config.toml
num_hidden_layers = 11
hidden_size = 160
num_attention_heads = 2
num_key_value_heads = 2
head_dim = 64
intermediate_size = 512
vocab_size = 1534
hidden_act = "tanh_gelu"
norm = "rmsnorm"
norm_place = "pre"
norm_eps = 1e-06
positions = "learned"
qk_norm = false
attn_scale = 0.125
bias = "all"
tie_word_embeddings = true
parallel_block = false
init = "uniform"
init_std_qkv = 0.0371
init_std_o = 0.0
init_std_up = 0.0371
init_std_down = 0.0
optimizer = "adamw"
learning_rate = 0.00174
beta1 = 0.95
beta2 = 0.98
weight_decay = 0.17
lr_head = 0.00663
max_grad_norm = 2.0
warmup_steps = 229
schedule = "wsd"
decay_fraction = 0.603
decay_shape = "linear"
final_lr_fraction = 0.0
batch_tokens = 32768
max_seq_len = 384
doc_mask = true
train_tokens = 194600000
max_steps = 5939
dataset = "wikipedia_en"
Each number is 128 + 32 x the weight over its row's rms, rounded and kept within 0 to 255. Layers, rows and columns count from 0. Numbers have three digits each. The size before them is the row's rms in percent of the matrix's.

# layer 5 MLP up, 512x160, rms 0.0793, rows 173-345, columns 0-79
100:118126131103143150114133081101105084074128106011144121172165071137115152130191119164090115123074122121132100124164090104100124074154178152103170118126217141123127110066093123112142060157103122150135185120113079071131194127124118086152145171
082:117132090140107120129104154095137145172090070084129123118147081130061107162097146151124104082141125208161162095123179165124134171196040116137132129135175127151163148158107137108165212122163087125089183164134130143183105122171086115092170182
093:151130142130149129089163151101100101152106113106153147122144101106123159050136190187140097162126119138149144120112092117116110217128094131138118123083162148098074142119083145105171161127136152118104183109081090150137057134075102103058123143
086:108167119101112112080171172099112128151106131121110085136156122121177137149142123152071083150129127098146127138161140153126111128221110082081116144079151125146069127135110119131174070106065183146095120134149108126099074068169136176155144159
102:077131109117153111157152168129062110093149166111116144133150137114146098100163160170118119194172090143078071177132136126089125080098052136131136199096183118165165178119127125167156179159152122088105129061091119094160166110170203164156048147
094:139095140086157099116120125111141111208155147078065123128182155143116120147118098110100158138143121146100070136150135163107173159119133102141108152160115130107126181196115135078108142123106103169109186123073163176125167177174131111137104186
097:099161115023109099110079202140118100083132136148127098075103143129120153082112187085102109112158107104103136126133095151122207123157161148079059136135156110204142138133129094139118084155151215123097093062170140118147124135107143154132109114
102:111102096124202154077163090109177078058164121068112199125099111155096157131088176081127138136165110134171180174184150193143135149104182148124093146142128104158106162160135129121160113197095154137110134108110148130172134099093131075090121126
078:122144143153113170095169115148095105162134154114133134111082090125147092156107173097120129134131146121179129173115155133153151105178121099138072133091141150075166167120053124141114098112103082172072121151074113142122074114180132113084051153
111:070144120097118119127075091114079113125221135146064150112072092130099142042168152162088170168130115132144128160144075164167139173114178133133063140168167118123079145164151143153154124139134166159121155114154133134149123165152167129103130174
110:128177083072101192131126088138153113178111087162126116087165165088168137085189131172116131136146092090142087125090105117124119097166090126141103182069097101115140174111127139154137104123135123174133117091140098113144192128133210128096087127
104:080183118095084108161120076116159135148126131152098149129091122116060124163106085149103128153132095094098155161132070096115086126120148139117171147115187112152137170103097125152152195101083154145173154096151089150120121141141159148131148149
100:100156115197116081066139128099159161120174153086166178135144095167125162121163168157114059101115115078105078150122091101123070175124121089098126135140130124202135134138097121128135121212109077127114160154133150110168126138147125084083087126
096:116118125155160153094141098134148137210163116089135161112155135149066117106043156140131130116115109126100122123170149205130070200156140161123069090158147121132173135063087128153117091130126141142122148125106106113201117125144178063114098100
090:140133137119108117096131159105001156162075143118140144146144168099158139090145122200112191194098120113170125098136100097146092120180129080107111120138193099101137096155078133124188093118122149137125112146140077105083064130113125119131097198
092:110074117119128114127086104109179105109155140149195111116127127104163137136162118075098162138127090077126101148120131095072117122177104174048100074075141127137080097109099135080123099190139137176145141119155124166138087130117205104188059171
095:082107107157133115160122118105158072102142083121156143118105165189188135052105140121138144121116121061122107133151119183098122171126158145096156128133121134144168087108134182159106140167135175151158192097155120078155143111160099087188098148
104:124152108126128155070145124139156150114137117087154126087138146120166149127100169103128166132159093109189100197096120114120128148110104177139121115140119102153133169113137097086126182156095128173103139091075179138162166126165177094152177140
092:140126133110165142126153055127113147166115118139077139039116141114130141139132158102136109138126125158154192085139222118152132139114123160133074122111102121163101158091136095107172163081102141126104104117109136127132119129147103122086138169
096:124146081123178153136121165114149079094107096073177141116033139119086144097182117132080021140128097104158145195141095131097146122098107071126105169104164103144053125092117119169166133184134128161048121175126106109142097109059168124120108118
107:138136121038108175135118117132119102144097090119119150094126149097092115140167167137096130156117124125157184084083087100156161112170130091174146091104168133131146146165112153085173142110106086157154135104171103158137161126129137128116150140
098:137163113182173173071102122104196137123132150140142197101097116128105180113152159119114076121161124133124103145098135115084132166071158087150058198150230112162169131131082140131141090141160164174133094162121149130148122088155160099134100161
099:110123084146150141099190109092132115156133070047147163068120129130102172089125151142099101158176110066165123184133126163130121130123139102119122171117164100114080102081085136151162127168125143185108173137191082121152114148130158087113122093
103:100083055129185089091125140126123141168121043133159112153158201153089165114109180167102151101159109163125142110101148121063162192128058150082125144116152117155173150130111135149120141163093082143080146114160108129139157165160177167154131132
108:108150094102166088143127142110121119098117098103150172134159166125104125134131113180116135120085146093084097129115053138121181159141123157135110169083177102147099156104110137111102125149138149125147149191188093124161120085176110103112102135
111:012150127180121116141116083125105094104167070076104163145088135100167167112108133090123121103177115099143098100156122128112165096173127186132153168163089098117123142096106092140137122169080125151148180099206080139133109159115116111054143134
096:122081086114113184168127079138128130127132125162107119088127086065113112170101158153127129058142117126135185057097141141108090080178131142168129148137142096180139147171076132102173109117093116120131112076113115117092152145110128136169119201
085:107115162156132125121141174094152152183113147105116166131159135146154100120181128191091112169136112123141182121088169120135140116136147128125153148121185098132199190144080148063099115118151135120124130179066113152185151124167141120157067189
104:138030112136087132134139146110116114091150078131125140136059160121155149057153172150135135162107113066064124129171141123120126111115066138100116110099122162145071156132162113095120158149128087092116136111098144124138129178090135132148074128
098:151097029165173111154079130125126100131142101132137122119132142107119077188128138120118073110139113168101104104212151115089150095120121128110070175084117138137133130133103102129136136125100066103077116107087107158160104111128149119152164186
101:120084108090101185117150119089119082119139108094191145069070113130077135113171092093099168117160109120100154121129135204121149119133099150069139135084159133129143114103074122015151185127160107135091182188110090152152133107167111114119130128
115:122054109117116153122094136123146154100127094115195121125124136127155181121094171097122137178142111141143122168089088124139203129128128137095129113078118117134107167156083148084128107109073193158183138099125122114123068134090126122190103119
107:117148149166118075175090109101119139095094113140120138113158153166099145167115105187141139144125104105099059119143111160084120163125132206129174174024120122152136120079143069133151164121166099130141153116132126100139146150147094161161148100
097:105103120137167138141140087133111110117154099058161171100086142116104135052112208075118139126111104093113179152139147161116124115108125135140109162119135106092145096143106154146133094119144120121116124070187116088120153152123139114175051176
107:163111117103122188190133167122097116171151138060131127123095213077166223073115154101114113104138106131084092077097120158112085133152091131141104083145162121169129128089120137044171160171150132151126147118132086119086108130132099159119119085
102:136137122104153157124101125128128118113114134126065188145181119158156155145131068142103129162129124079117167068160099099150116176169130102134073170136132118131088119167110043141167129173131151174154146188168076161173099135075126104083179103
094:114143106083137122149135088129074127127143149098163120132068126080099115137119136090088124154155136053079158127123171202092136166140148159162123135137139128121117127151147136124156200150083101126085111089161150055190139093118189176118089144
091:081112083106156179081144146121087111148156128142106120141124199113131130136100144172111128119152112135121103122142167127088102146139095119116126090149086133129108086152150128150136089156100199146132151157116086151152154128159117116096165164
103:079121152094191166105155117120101131072168125114083128097110110157134088102097176088107110089112112122144159140083139159128078124128069180062092118099111106137108134123134112117173180100134110166070175158162149070207158127131070096131157107
102:137098091108127187046177135095086126114122146152096169045123098171101070099110180121134151190141120091143149144104100191159192170145160072103075136093156120103111084110118126141132180151118126169116145159164131166070115140117121095092084162
116:107130138168120100172084085074108112150152144108096133117156126143069194134179164113108193124148104151023095178172169173096147124125111131196142085149174126103124158116141131142184146133102097184104138179142091106096087134150134140119145100
104:114098153152135106097151161069139111163126136188126166058168130167072102112096164139099160162155106125112105176116146169143115108119104143073116129172141153174117173097155092118142163137181170121104131153077110134122144146147168102068151111
102:117082086091172161164148112114171139084133090110170149137095126129165156087152087163120057114202127069116065084144104135154157162113131166148125158142113123160086132143101062135105130129136076143140134151115128110186131153104145144172127113
103:142149094139146136112139159135069115129110109124090141069173115127153120075059128140131084139103100099086096148105121161060162157141126116079093200124116135175140114087116114136130133161139186137051140138127104158089113065137137101122126135
098:124071127126130149144156058102172087119165138143161154105128092215118161076121121140116117111108126052073101117164146139087135116107170148137072137108136128119150101137128104095133146105129160194112209066189083098146167148150126038114153110
100:107162126143152158114111111127112077131142146136094139133133097103125116154119168156095129096150129089173148056127143187118127179201166103143051194143101117128090110167133100132131075209061134170055125124101114108153153169167131099106149149
105:085123052109105172166053112108131106067204105099155109099158132110082118109102146076091068130135110174069096131138118170129162080121195121111094105152128096180152126135133109140155120179140115153132122073164118074116163086150111091170138164
110:140125140147147130203165181112093145152129036133131123118117162095095150130151115157120120105104109103183109151193111172083086156145090086089089110049140138180151094059124100187137152136150126143072145185116136116100139093147121148139076080
107:119186133075133157102173239091135147126177077128096151107095130124078126169160188141120146133125100102135089160089116148092146105126090114164078136139110122167117185160130088127103101224150129160118140120127138143142134111153177164118085139
094:134145161196089148101129163117109123138119124130124144100164139169123176171130211171131186164119128111139124159101116170128092116189101146119107121081155125086097102065128132133185099134185193163123097139168182109112120194118087086147113139
100:122143123102146119126150131132120082157186117067151197071126210116051146120148175141112135122147108084151116153161122111098172155136164098158104077162168128180096099086124105107107101199147127184116141121141123167133131152143165087138121164
101:133127139102146112131105137122124133085115120132160130076092137096084124059099162138105106172129098095139087121177108101145153062132153175123098074119158157147044104128153090125128152104157191161090123092147118119119101129106151118147112140
093:165112143139146111139103155086122102213137104154128173085086143143198198122163168189120118170134118152158076118141140073131117100122105132101139150160117114124103110142131125147151127117114102119088139126139101122105183101128112059131144151
084:098105156120053088091165174100070127129114124071150132132145167114207124171115169156137157166107102150166091130149171103078138068188099125105114123099115103139141119123082127120143101129082150111165141146123159105110189110151104125160064163
114:133167105099123131050145139118124118160139119122129143069137167068112206130113181154135072172163112115108126049146140152109160135103149130102151190156156143159164078084109083148110123156128090115093117100188118132094121152127147123095082160
106:124101142121119138084097176104090086066146144098135214128095082158176132128126146202110071124129113100121148142167053137140095154127068137107091141117151096146111112138099135110167116172160111129128198135153181118189129139126110072130158096
082:108101144071159138089132147123137130136130124118172157165098178099078136105146090128108126119216103072131093126119063139114153158099101091163092148090116148145167113190100073182108167211136135133129109119093083132187101065086197087127119135
098:151168105141187140062130103088145137103157132146170196152112131141150161116110198121128070126128101125113164146172109110085061158121127109119136173217196125162149096166155126132126114155147153123107124153114140170174156090109165121161082130
105:120125073103141138141133130101080097113205107137171191092143128113057130078135099123133100183132101075096083198123079157099144180117137136108115101104177103120076102122085111131137106148058121116106169154152072125111102079125191138063079158
109:158157122161099110104156155115164122152109094067033144128138115169186169166164133215100153130142129122125174135156174184118091197144132123099152120086149143162087157095125112119133132134089094117114150092072168059117193174149116156159110176
110:144060161098090170116198086107085062183198098116133153120153200107133159106141191145117114134103121155122107109159083092140145094153188157130091141145143123114139136103125138137156117161069135165122146171164087093102177111152124089149102142
090:119156127126083175080159119089139096076118137102089120145105133063123170153089125128094100143149100135145147062172159129111151095130098168168139161126131124131162143083125118160165132145139075140106130156074142100127118165202155161124159117
106:104122150156209188134161144093146149038142102096110149112097114150078141134109174139097173209137110120152157223096116144125114102149142165094150164107165131145106151121139126083146151183150128173138163185198110151171139108122113190146097136
103:141070113122138131170144184118072093091149029119105108107140111153192049087130142198134085143141126140158147110185137131114170104101083150137095145131102103141177122182113087159139139117153137128123151084095137138178146060148143099137155204
096:133155137177092156075139153099117133159131111167149147109167145186087113144125141210104131142138095151201148086122121130109080156178114126122102093131161102116152132098051104139177114121141109149079138124140113141113142128119154230159114179
082:082103077095118169032099163086133126134170103145139144147178187121097103137124140207122114126146121136170132125150135119163168142136129138107083056189120143102129082105061095161111095097124150144105159165105124080120160086146176150094129146
105:152082125129103156079131136117125106111155055159101113152159214131165130092139090182128117137120117077182070077102137136063167114137145161128097139062124115184158108132116092071105165173134105176124159179102084101102127103127155107159106157
103:169144124144125086171107119137127075118136160115161174098147096142116127166135109147080084124130126079148160126162144203078147194188095121144149154160187121164160107122128108126127159182165118112051130201068116150195110117145152158109157121
100:143091090074182171156181120120128137123172054137113112137130162134105196152200158129121069095133110085129121087089146142161143129127148143122074152139153136122163187167123086132095127124096120140150104103138123134146129115057142160163077110
083:122076063144151140089123099067164072085149115128154105140158168172149137090119142062087046138138105134096155127124120178114091091161162138128096122127166068146131123148118119142141109148173148177119119189163154052204124151095077094067156090
100:134038115163098098174130113118142156173140108126121124099141109123086162109057137130116117080163104096121167116150207155110099149141157163134111127150106127103126190100125114109157081168108120123094161136078141117116118152147147064125125155
126:115127120066163188110219107120120084116112146134145167098097162122177124152107141111097101170131096120125088132144155155057141118180131126147076110171140107234092065135141081102215181199147142160133144120138097119159123161145111117160142104
117:180090140125066164109119191108046093091181138150135152113099143094090097129158132188121138151107118114085138097091105113110158127102161119157039141104109119109124096115111104139106085175145153163090105199129136129125141132097132066109126115
100:161097129107106105200117166119088133103203125141147141132142158075116127135140157144119140138122112124115153140124101154097132132131125153090152211091104109167154118054150106134138194204203130122060100103129167080151164136152120133105150083
088:044118165141129082086180146095150090098177106078205179131106089088058106102135149094134144171113122119165146157174076134079086111143144134130142130181155096179088113154081131082090146170111143117115165119110120149113135141109125163095112163
101:186078124145119159151127145077103111163149094079111114079134079218150119122093192109113161168094131118143141127069128149073113130158094158089133139160158132108145076119114134164132151103134147140054171188113125155115135170167125109139132146
102:146060128181125137116125118120188087111190095048165173149147099079182126132142133136132063134111138129089085125131079113104157142162134137136152155148103132123074122132090119147148120152147162138143159136115116102096147102109124112115174110
098:103099111090108141161140173108085102121136135145140179119098159157134133127130176143147119131162117152110150204115172154105116121125120088123090110135148135155145106056134128120113095115153120112099149116070145115119112169143100104145086120
109:085156095101145095113142132151083113136131137150109115111166111116079146033148097097125111165127119095102156189121124161131108179145087125066128180123124145144131110141071074087128140119103158153142116081124101139133158059100100076112135131
088:112116111088141190129136136099089110126124090099056130095146163088117102132131090160074125131196098111138121104166158117062118053183174069196105116197137142196150127167098070116192102169150132190160113080131132154125136139145166137119175184
115:094097146116145148088147208115149107107207080139131123132106210130150136193087150140071110095138103153136054090136125122123193062137080161097089140156079112104130160126091120115152139133128163145095134129170103111164111103140127073117131129
126:147122120077163132065190142116144124083137119103106131122064126146177115060158105109126097128155104074131103148113155134177165112141118178124099172125148141138161153100074088120103139120154129151127152135128113103158138162110150033106092127
079:114114120169099134122114138083093145149118125020174109152138119066139184095128145170107111164121131166164182098147153108157141122147140133138115141067123140058127127179109148082210137118146074141149149177083084077134150114157107124147129112
108:183142101157180196150096120114150138136126102136118178108073103102138134105146120126107159113149111133102098155091086138106141121116137157113135142098129109170106114057082122137124192121158227137108157092170053115114061125097105065098139116
102:156121069111082189174108148112129115145124141138155120055140147072117115092084170129118123071172103117057167169157096135083126090147131143152137228109114125182135081084120122189116063154122127144107138084153169132155126129157148066162181135
094:091092128156099083148153111107116091127164137112182187106123190114107184126125112106099147144139115109073112176192084104178141084102107112122147086183133129138103176115112132100139072146115145128183161132104107191181157127147164134117132157
089:106116080167156116157157112114107130161142119134101128123092202065091171116119120149085189180135099166113143144184092082162131109122101136147115160081148132087096158137100169173135098144060090134126136115108102112134135119165187148118076189
096:083199167106101166116140167116108119106100094114139161143064122111101153143147136157091160140144126124137028143139063127116133155123088170132112115095194132155079120118099108142103138127144132178112138140168065088089143115168126137178090107
104:142148081190130146147165121139168096156138075115153156080073176091156124114104163147122195099182116070093169105166133210099149173153130124142145123131084103148124129082115112132129120126125117110135176068151123122110113158178155070074136106
109:126099087092198157099173146104123141105139103146193129124061128154111177101096170083100113160149101144167134163076073125150152097164152109096044178126148107130105119129134156120161116132155132174045126193208087128120118159093140091141104136
099:125130136135127070189102179089145119115143131145192165146128082175132156136129128134103139107118129115126152131118054209140094137110083135101099153094134135158077099114111101144181128145110209147108130155180111143121061158113094090127192100
103:058132093036152159103165146122109080063125165148061112086119142133141128118134107122108107154157093082132083106121181145139097155122119111098133083101154114180084197146124093153160141203106163128088161118150110125177187185127165110094143126
095:090139179087106092209150163124083101127136090131117147109104155069117145095147166124121123117121089151182075173115080112109149125141117100125052162111143114150106178038089136166124107156157170140121134120157088094092151134124129156099068142
088:164133098128130127075144143107200132100083083124173184105082142113144154130095136166134114115146112122127097142077061144120181156183085132137123128064104141167183136118073115116103098170207119123145133127103100076104136101077113124040165101
102:182141145171132139033238095092097124133107086135180135120099125144079168148137137128126161149130113148097121161155115129086120101137131125146141120123169138116146123132115080172144140140115157163103149137155134116110134141132090078092079114
093:144122130101151166109163123106152016111131137121139146180107138169106112133121162070107107179136108140107136144132099103072089133163177118116065118131129105154069098144163094164157192156158146168115163131145132036109076177088094142116176117
079:123118153142179145141169190105129184162130074105145149088115167109104109108135093092120101109127102153154112156072116154163148111172096147189165110113154141103184177107103121088111156111061098158181140153067108209141142127166129141079132151
092:147151168070134144092116141066119128138115077167128140138079141115147120130118087132117114091117107107190109099123088102135145130094117097167144132145122102150158110110123079184096173126225092145115159221121102076102129157203110090088126132
109:042115128146110193099218146124065129107115138126140131085131107074150154173126119162093082128156102138075098123152153176160149100163067193076117142099113103172133112081089070095182109184135126141108116111166128117113104185125107113181097125
111:102132110171133161117163131099121057071105088107087135102054081159143102148073183102086137115120112088148100128114114182071162137166074168085123123098116095191130131116148114094143171170132116106100128128138146126210068159143106175130187110
100:116142120099131176083135167127096100044116113149131104146110144152148039096145114128090156147114128099078108130162101128102096080128121134096096141135142129135119152106103099107180140126150128189128131103182177116156137222158177124144115157
103:070099140109084096102139117103150069174133104103117168130160116183072173108162134112098135068166128164122092107127118151139147164146087132149120105124160139134118132093138102112129173185182104180110165119132085080098172192144117175120136120
098:140138071107099117117123169111103092151131093124136140129115136105100146078147122143132201151144112142195144190137091133125100145103120128106128124133138109110057207176061140167140192139136149121092121139076081084082116127138139130144139190
108:119125113068214088071188178110044070106187104100141124143156140138127141120152174129101156136159117130124137152200115144128154146105115089062112118141179127164082061141115119158110161133147132147067135186154107138157201074145126115142162097
087:090142128077152085133157153134119093080206119058030140099158125119089057105155158170128118159122077097158139118171152140149088114146158177149113084177141109208132172129105106148133163185110182149103134141085106100161126130103189144073139150
102:094154115098198119143197084112136105052142126142180164117126101175088111085196095157084124128184119071122050157132137157113119107105186112120119087131188136140098111117130097164171163115105146149136171182123056105086060117110125112108122105
098:042064191119088099141104079115155120098171152081159120094132161157126138160104110092089044135147107120112083149158174108119154087165149121068130127075173120151121167150141131061099089143118104138103149137081135146180124099139152113177100114
102:079122138101156151147116129137177101085188137133084150099135153144066092151090103095135101090124097087049107128130193171131134185101092174130154147155121150180164198100176107142085150138110108141147158119150170160196169184130150134091076065
106:150074130139097143162098130116106090101135124147137125097180174169186139165111132185123110147126115117065152107155089121108173145130094186041143165109136142092144090117144084125133156130156156130109128141184109175153145186114113102176153123
086:171159130077184138061153117131110102117183108128125178132088104147078072142139185118130148121125114089181092088146152165041110129146094130131074112101155131064107103155116090103115129200162119153140135153145096108137086177148155109177107148
098:123115156090113129081165200112142117101174133089144146106071183162104149159120102124106175129098100117120135122165134166104143117104121153110119148105147152166162136023115111096124126141159148171124129103158194137198214169143168045170094134
100:087164131100075104137179131100131131105132098121130115101076134089098163102090154091078143128153120105081164153158143182135158105145129167137140110116160095164092133083151093140177138158087106152132143094167150114124105219148128132172095132
110:134136087172094110133121152084089154175138127091179149074138153053103188054196143158103117162164104157152119168098096105169166139107154094135073162134152136114160123132053155114133120125131128161142147115098117148166139071155188102190093158
106:060098072066126180114142142135088124086178106137145150105148153063144169152114104111102100160129119140148084161086118118132157110184155132156066101131169139156059133183064107103161110191112138166122120179127085087130128128151099164119118129
092:150078147136148134104144126092179059056140149116175177124078145110098189087138171102105176150190128158162093113107087141064130098107113155141092136144141110113088157119122131054176145143143183157130156128166155113154130113165118121114134150
088:158133090144140128161090111108119150089151135153193173146044106075122107153145136174149139150143141114156121153145066197146131155188136128133113175123107089132107091142112105182126077184186169105106156169072128055098092156129104096123081077
093:080123109134131144062175126134208106091135156132128185107134142142155140123116147159117090107168137069161097187136159136150107177132156127136131150168106154135094154128121115126159092158120146095090140149178149162138131184109133085093162113
089:077176129157083165124156108110136119113154127122123201140167156128117148106110112155132074209156109152159158115155138149086146156188111120146069127146143105112078144155059115118170069154165082117147113113112113115134133121170171121138138138
115:098106118044158128179132185117077126158112111105118127110096111114156150053169193083105131109120116106119158097096147151151132190139136124130087147143126138137129167129121138111155140175209155131152138146164116048096123098161107146106126086
106:099153115099200200129134108114151129150182127084164177100149169061126180112135135086129125145136108123124116154149073213108086141140098106102125142127165109111125123144138091139119166129137132160142108151125138152163161145175131182097077117
092:153156128113088102054156114120130115132122123062143137123164089142169161091136130125106065125100131081144140135174134141142141143187199061078090133128167128118036125123043074121173114196116130158117139129188113043062112130093151125094142160
097:081162083132212148159112119140142074091119163106115163115149149110091096167120136118098109163176114106129170118163165172117105169183152107179087173143155136182076194085116113128150176151118167137108135159109164127186112133117217163090146138
100:162120150131200118098167079117144151078148111106103147155071138095161200112101152103129114171099137097147095173091114096134154038134206190125137118165186123148135145178116097081162105153113116106124153126112103182168139109139104097107121155
093:166113134126095149148147123129169128108088102121173167123151179126126072109125140111144142126146113168130092096108195123046095134110128181146135153144106107166126209150145096090156162138127107118120168113090135139163149122157121113110082081
096:065134094111157145150171128139142110099149128131078169082124052058104140159130140132123136073212123141136126166129125208108190147156135113129132184051175116102098199080090124106127181164152069130107161131190108159157168161165160165097134169
098:127156130106080111149115210081131099101174056127129136073044087143102105059097202143135106149169110137141103198113104162164172137123071163158137141078142134147146175147130124160117154145185170183133124093145121141181136123091142137138103136
106:094074105090147124134158140099073086087131110069126144102161107156084174132142212078105113089112114164124159181154123140110200123159122152148090095144142115146050096141110061176157092157071151159163155174183117115119087123091111120116127166
125:099109072080127148070106117121165124095124123104155120109146171121146124087101178130136133135148088111111124163118129120132136121152099226111103114108124166119150149104115116152156196120134144144120127130083144083125157167116194070147097125
105:117118131173117127141177125084128135141112151105151172108159154160125149141160118092121141205111108160132085173060131105150102100122099135102113111145120136178117139115050150062161126091148131151080145211141079144196103103138101137149137176
103:144098087053060166138105189115092076181159112137160161092077147109060172124118138175129134144146112132109055164132109116099161133135111094160148185145135106156140112115119148086135155105135080143078113139137145147098206082140185071131106132
100:119135080104202155152126182121157075073167103133181171164090096157123108094137101097120102083106105116081152133122069188122087149087141125092109106130146156101089126095091139163146193187131152138126159106153137086138078177122117086157142094
101:111150131097178130133166161098089187168170127156120139126118179080144177097121113075139125178116111132131128138041146111137122079092150108120141140182111111107103151182098063101152130154127088145099116196133067152109136177166136064068096139
106:073156134105143154126157180109135107084122107087089156100084135101138145107160155148101083104151122099165075158047120159123209100159142137151130124118143132144142098106115109140137101207168156126105128099155102092062087101111097176106144081
096:136156081180128168117152165086135130163157026154089194112158124126149155124092151148120109125127109134119118178148080138129052166112139156065147092111118111183136142166137097166115181178089111119152164145125129112186172158106139171136138186
098:156096068129150123170116155128109116149127104134129166126106098116188067096100147186119104108141137092088200085172186130158148130181100145136144125118099123115148122173114137174143149153081163104152207100065142122156073101138134099135138122
102:080177109065144179088131163093095132124216118124112127094142141145109235137170150173099109165134087168110083142182108150144136146119160156168124142122174137123117106111062066127128102115149166161114098119186069137100131118106142153118055145
072:118149169128119100147154136111056132118154133188153119095143051177110185109119141151154112170103130107082130126149103200079125147075145093079155157130164168107164096091118135113106085104171065146056160105126145138151142122181144109121112137
096:134150127107107206136137142106129143103138144177065159122104188066139138136138124188106132132162107187116028088122134157069154143069086103170118182122155129183160139083114094148151165148210151141137106137152138138139125146194137157125107135
097:150140144135119155138142188099074112183124078108139157118193150190082133102171175141119165157101104170143138067109141168084167117113123197094142140144111132094151095145115097068157146101029103120101155119147091137099147125166086142153146177
093:147094127101059157130206136117112110155140124165084150082140141165100051153188179130118162142157128157117143124130131159089174160166103141135106128117148135081175140124104128097111126111186175128092166157137091118115117095168131174144162156
098:112128111160161156142131071110158121094109110084193174101059117138063176120081139104120138115133123131097206150114062184168065155148105096126164138109135146093087158113114129142174170115145094137152139172143105062167113154114145103043130162
092:154115106103152119092160076132170134147093125165144148076081170097151132119113105146134145078179131039101165095100104178088154103140068139143169160096114141088148170086125083082107159127144084137155140157072124131169204118167117123098082141
102:166140063110149102154144122105090109123140096074159153118122119073140134125093099120134083114179089098106122081233117128139128083142085123118149171115106155122149143136111128171156101145108090120160163130067133120155136120116123100124156177
107:175080090094178168133180169155113035156147123128113166078117153128136148097229129153099120107130113127094117126083166105128180124119133113119124183159134100181135135142119144135115158156140150104128121092080112151129097108147177095173149190
095:178169131158100117118116159086107140181125098080167163113151158108134169075212138119140133187127111151201127143100033121158135158112152077137109141095120155084184127140053133149118063113125140131119112138145127096091101117124128136154081200
113:154150072107162146162113174079085110153112102144104117085144143147182139116198091181120172184163109070087163134159083178119110118195178123108151177138137146151125189116136082118161188140134158144154134113144116098135092157175110098127163104
107:126076115103134182088150131091113147185150066150127167133148134130150188079127106135095094121098110129091137189146127114156102141106136117107062160160137103092143093145113086170160171138137128138139181165135081156092130082125106073125126119
106:104118154141119060167147155089089090178093118119130150099139124156105139114144141146124169156133119107117165130139148158132151150199135115122064148054147138163105121121148114093155114143108176214091166122157104117087140198141143094173110104
091:122121083140111123124187138074125100173108081122114121115055109141153150162111134144051097117158104096089142164203099187131160130139154157124130146129131086116056115078110094151172152157091176201063196117152143093125128114088122101105177159
101:104071109096145116126152123132104094108113107103091104119111116078064063127117151115122179105109102100085150213116144200130086169121097129146156135092126132093116243093106121124119158182126120140106168129101109062129163138153145136101101118
112:090142151149124117076176174105101133185122145122148137095207101118124127167168187129135136188121100134193168155155131119155117116180124050123102139114110140165049129119119106104199135086059115148157133180172170093115162150114120144131103096
068:145140167084140090111091132112108183057133136183145133117132111181181061182116089117095101152130111088117125095161154118101159136151097153102060128133150152158071168089175083124142185096132129162128132101137128208124130118127145131155159075
108:122126107125204104135162133136170094109144097140153149145099181131138140159126122150134105109101123116115098137099132113103122167126140167082140128163158123101130142108140120152131111168114175136106117170124110085124106089133148044105116153
076:159135119150148120122143131121112143136102107065174191064145111125131164094178127141147047170157109177187137140156115112089158112151065100172108125148157138136140140148032114062128136111126113120137135115110076154133118096152147120119101177
097:149151058132122119169103174129132117146117066096141149135132080168071142097106140103147087132117103063107107092148097151047145152120161092127126121114144156111132071138103098168136097184094132150099120172134118115172147079123181086098130106
098:140108038148219159098182100124115068135146048154185183083133136129126113157103146159105172115130114110161175160137085133124133126173103169099070147117124127221122145089128129086120161144115178141094154135128108176117157119088155114092133131
090:053132050108100176102141101152158126120129098162102131118135187105121176185102105140156159209129101147088110080138127160127111122153062224121114116126104158142086162082133077107110129131101118185147158101144128132142125166149121115160103128
126:135135083144106157124214132122172119170174133150118103069144128088128081144166141154116174132121106126090108152106151182102092147158119145120109095113125123140105205120111108110127138165133169173109149151143152083184175158137179086129124137
106:158087124098082186164159114089096156123126030176124169059144138110201186083108162107125135131134116084124145149186101144095103163129110113098131092106112139157144136105142054133143153133170164143100143140148138153084107075119110117129131125
090:158123081150119196090165201114111134086153125139124200164137104119164129124167184170130142208109117117136119089142098149146131077159138157162112161158098144157072069174122111139144141145119155117112145090085132141077147133113149127122110157
115:087154128090156079139151120102177122103147090115158136157136159146157166131155124140109042123181123121116164168169109091155153146104119085119098160142169128151152144150060106162111077102116156148139124121195069114127148126097190115150090147
124:118150106135129124093112101126117121113177140117172135103117156147142109128160121140138171148159107120163114083092155120131126126172081114126150141156114101149126188120108112097129135191097134102126113194080134088100184136133148163163104146
108:122170125129163131145135163095066144103189131117130132090154110145075177076150226097116117175135114132108129209091140150164145138100124098133113084136135136130131111148127110117142138109109165173124150102109135156108117095097152151099128153
089:134129115084109157138179131091094112153131082138113118147152113162154211160180152181110163110120140172106165107172094141137127134174129149130190083162129114125147084090122141125180129114159176117154177150106125116103153118137102141169178125
100:111163060194171133139109150140134103180166123137108114083195156164066115180112159142091108137118104157157124104131164141132173128142093106052077170121100135116121130161095158093144087134075206100063122136126125163152091112125149115075152121
082:094176102081158150099120162124145159115121118156129156151077147092117161157131186152124090121147096152134113071128102117092092161140074117131098193131174130142146142140095124169148141185070178137122101145149184123173135132163159178149126128
099:049105042104129143206182129149156128111112130150126093098114127103094144096123112134102125087142120095098133134067167109078139081158182171139073097142132120197098124145106112124146116143106172180128167113133088139150127114130087051063152094
115:164116125045111129113171147086145129070137082101176153144128175147186084101152114123137114133129099097167109129132128135074127118142171088122152177119133112183159146129120115122126161140192151143080108192103157093111122072161120126161112184
106:148123127102145115142103163117156138095137084126142142102158138096107126142124097135112149149071115107126105143109107176084151119169105143158104168121190084135136158147073135058106137172170098129146133197204129111175161090197140131152105201
095:124111165131140106129103143112106146079147127100182117139103153107120197152220149166130088159118119159178068153075187117092170116127096128109160116180178137140154165133126136154136157135195132124100121145087160133191084195161139133107126121
085:104074068101149201169095107128141098149141135147167171087144132073104184087102143148112139150211095110093138164154095089137177174132173162171075170160120091141120153120111119112105113202166167088156132113150118146092103115126158146061109107
094:147065142161121172149139149117149151154138127174118143126187153071123063108153175165116128124147102079120179067154120179085116146138150171155129108151110117141164147149118095095094216112074170129086163114116141132159160127131158151207123111
094:156131096156113144136203102142164101094138073074146190142109151145153155111137152105129145149082123098176134147128061164134100138135119116084084210079123128162075116121119092183130150206126149208134180143196088146160133166098164105115091142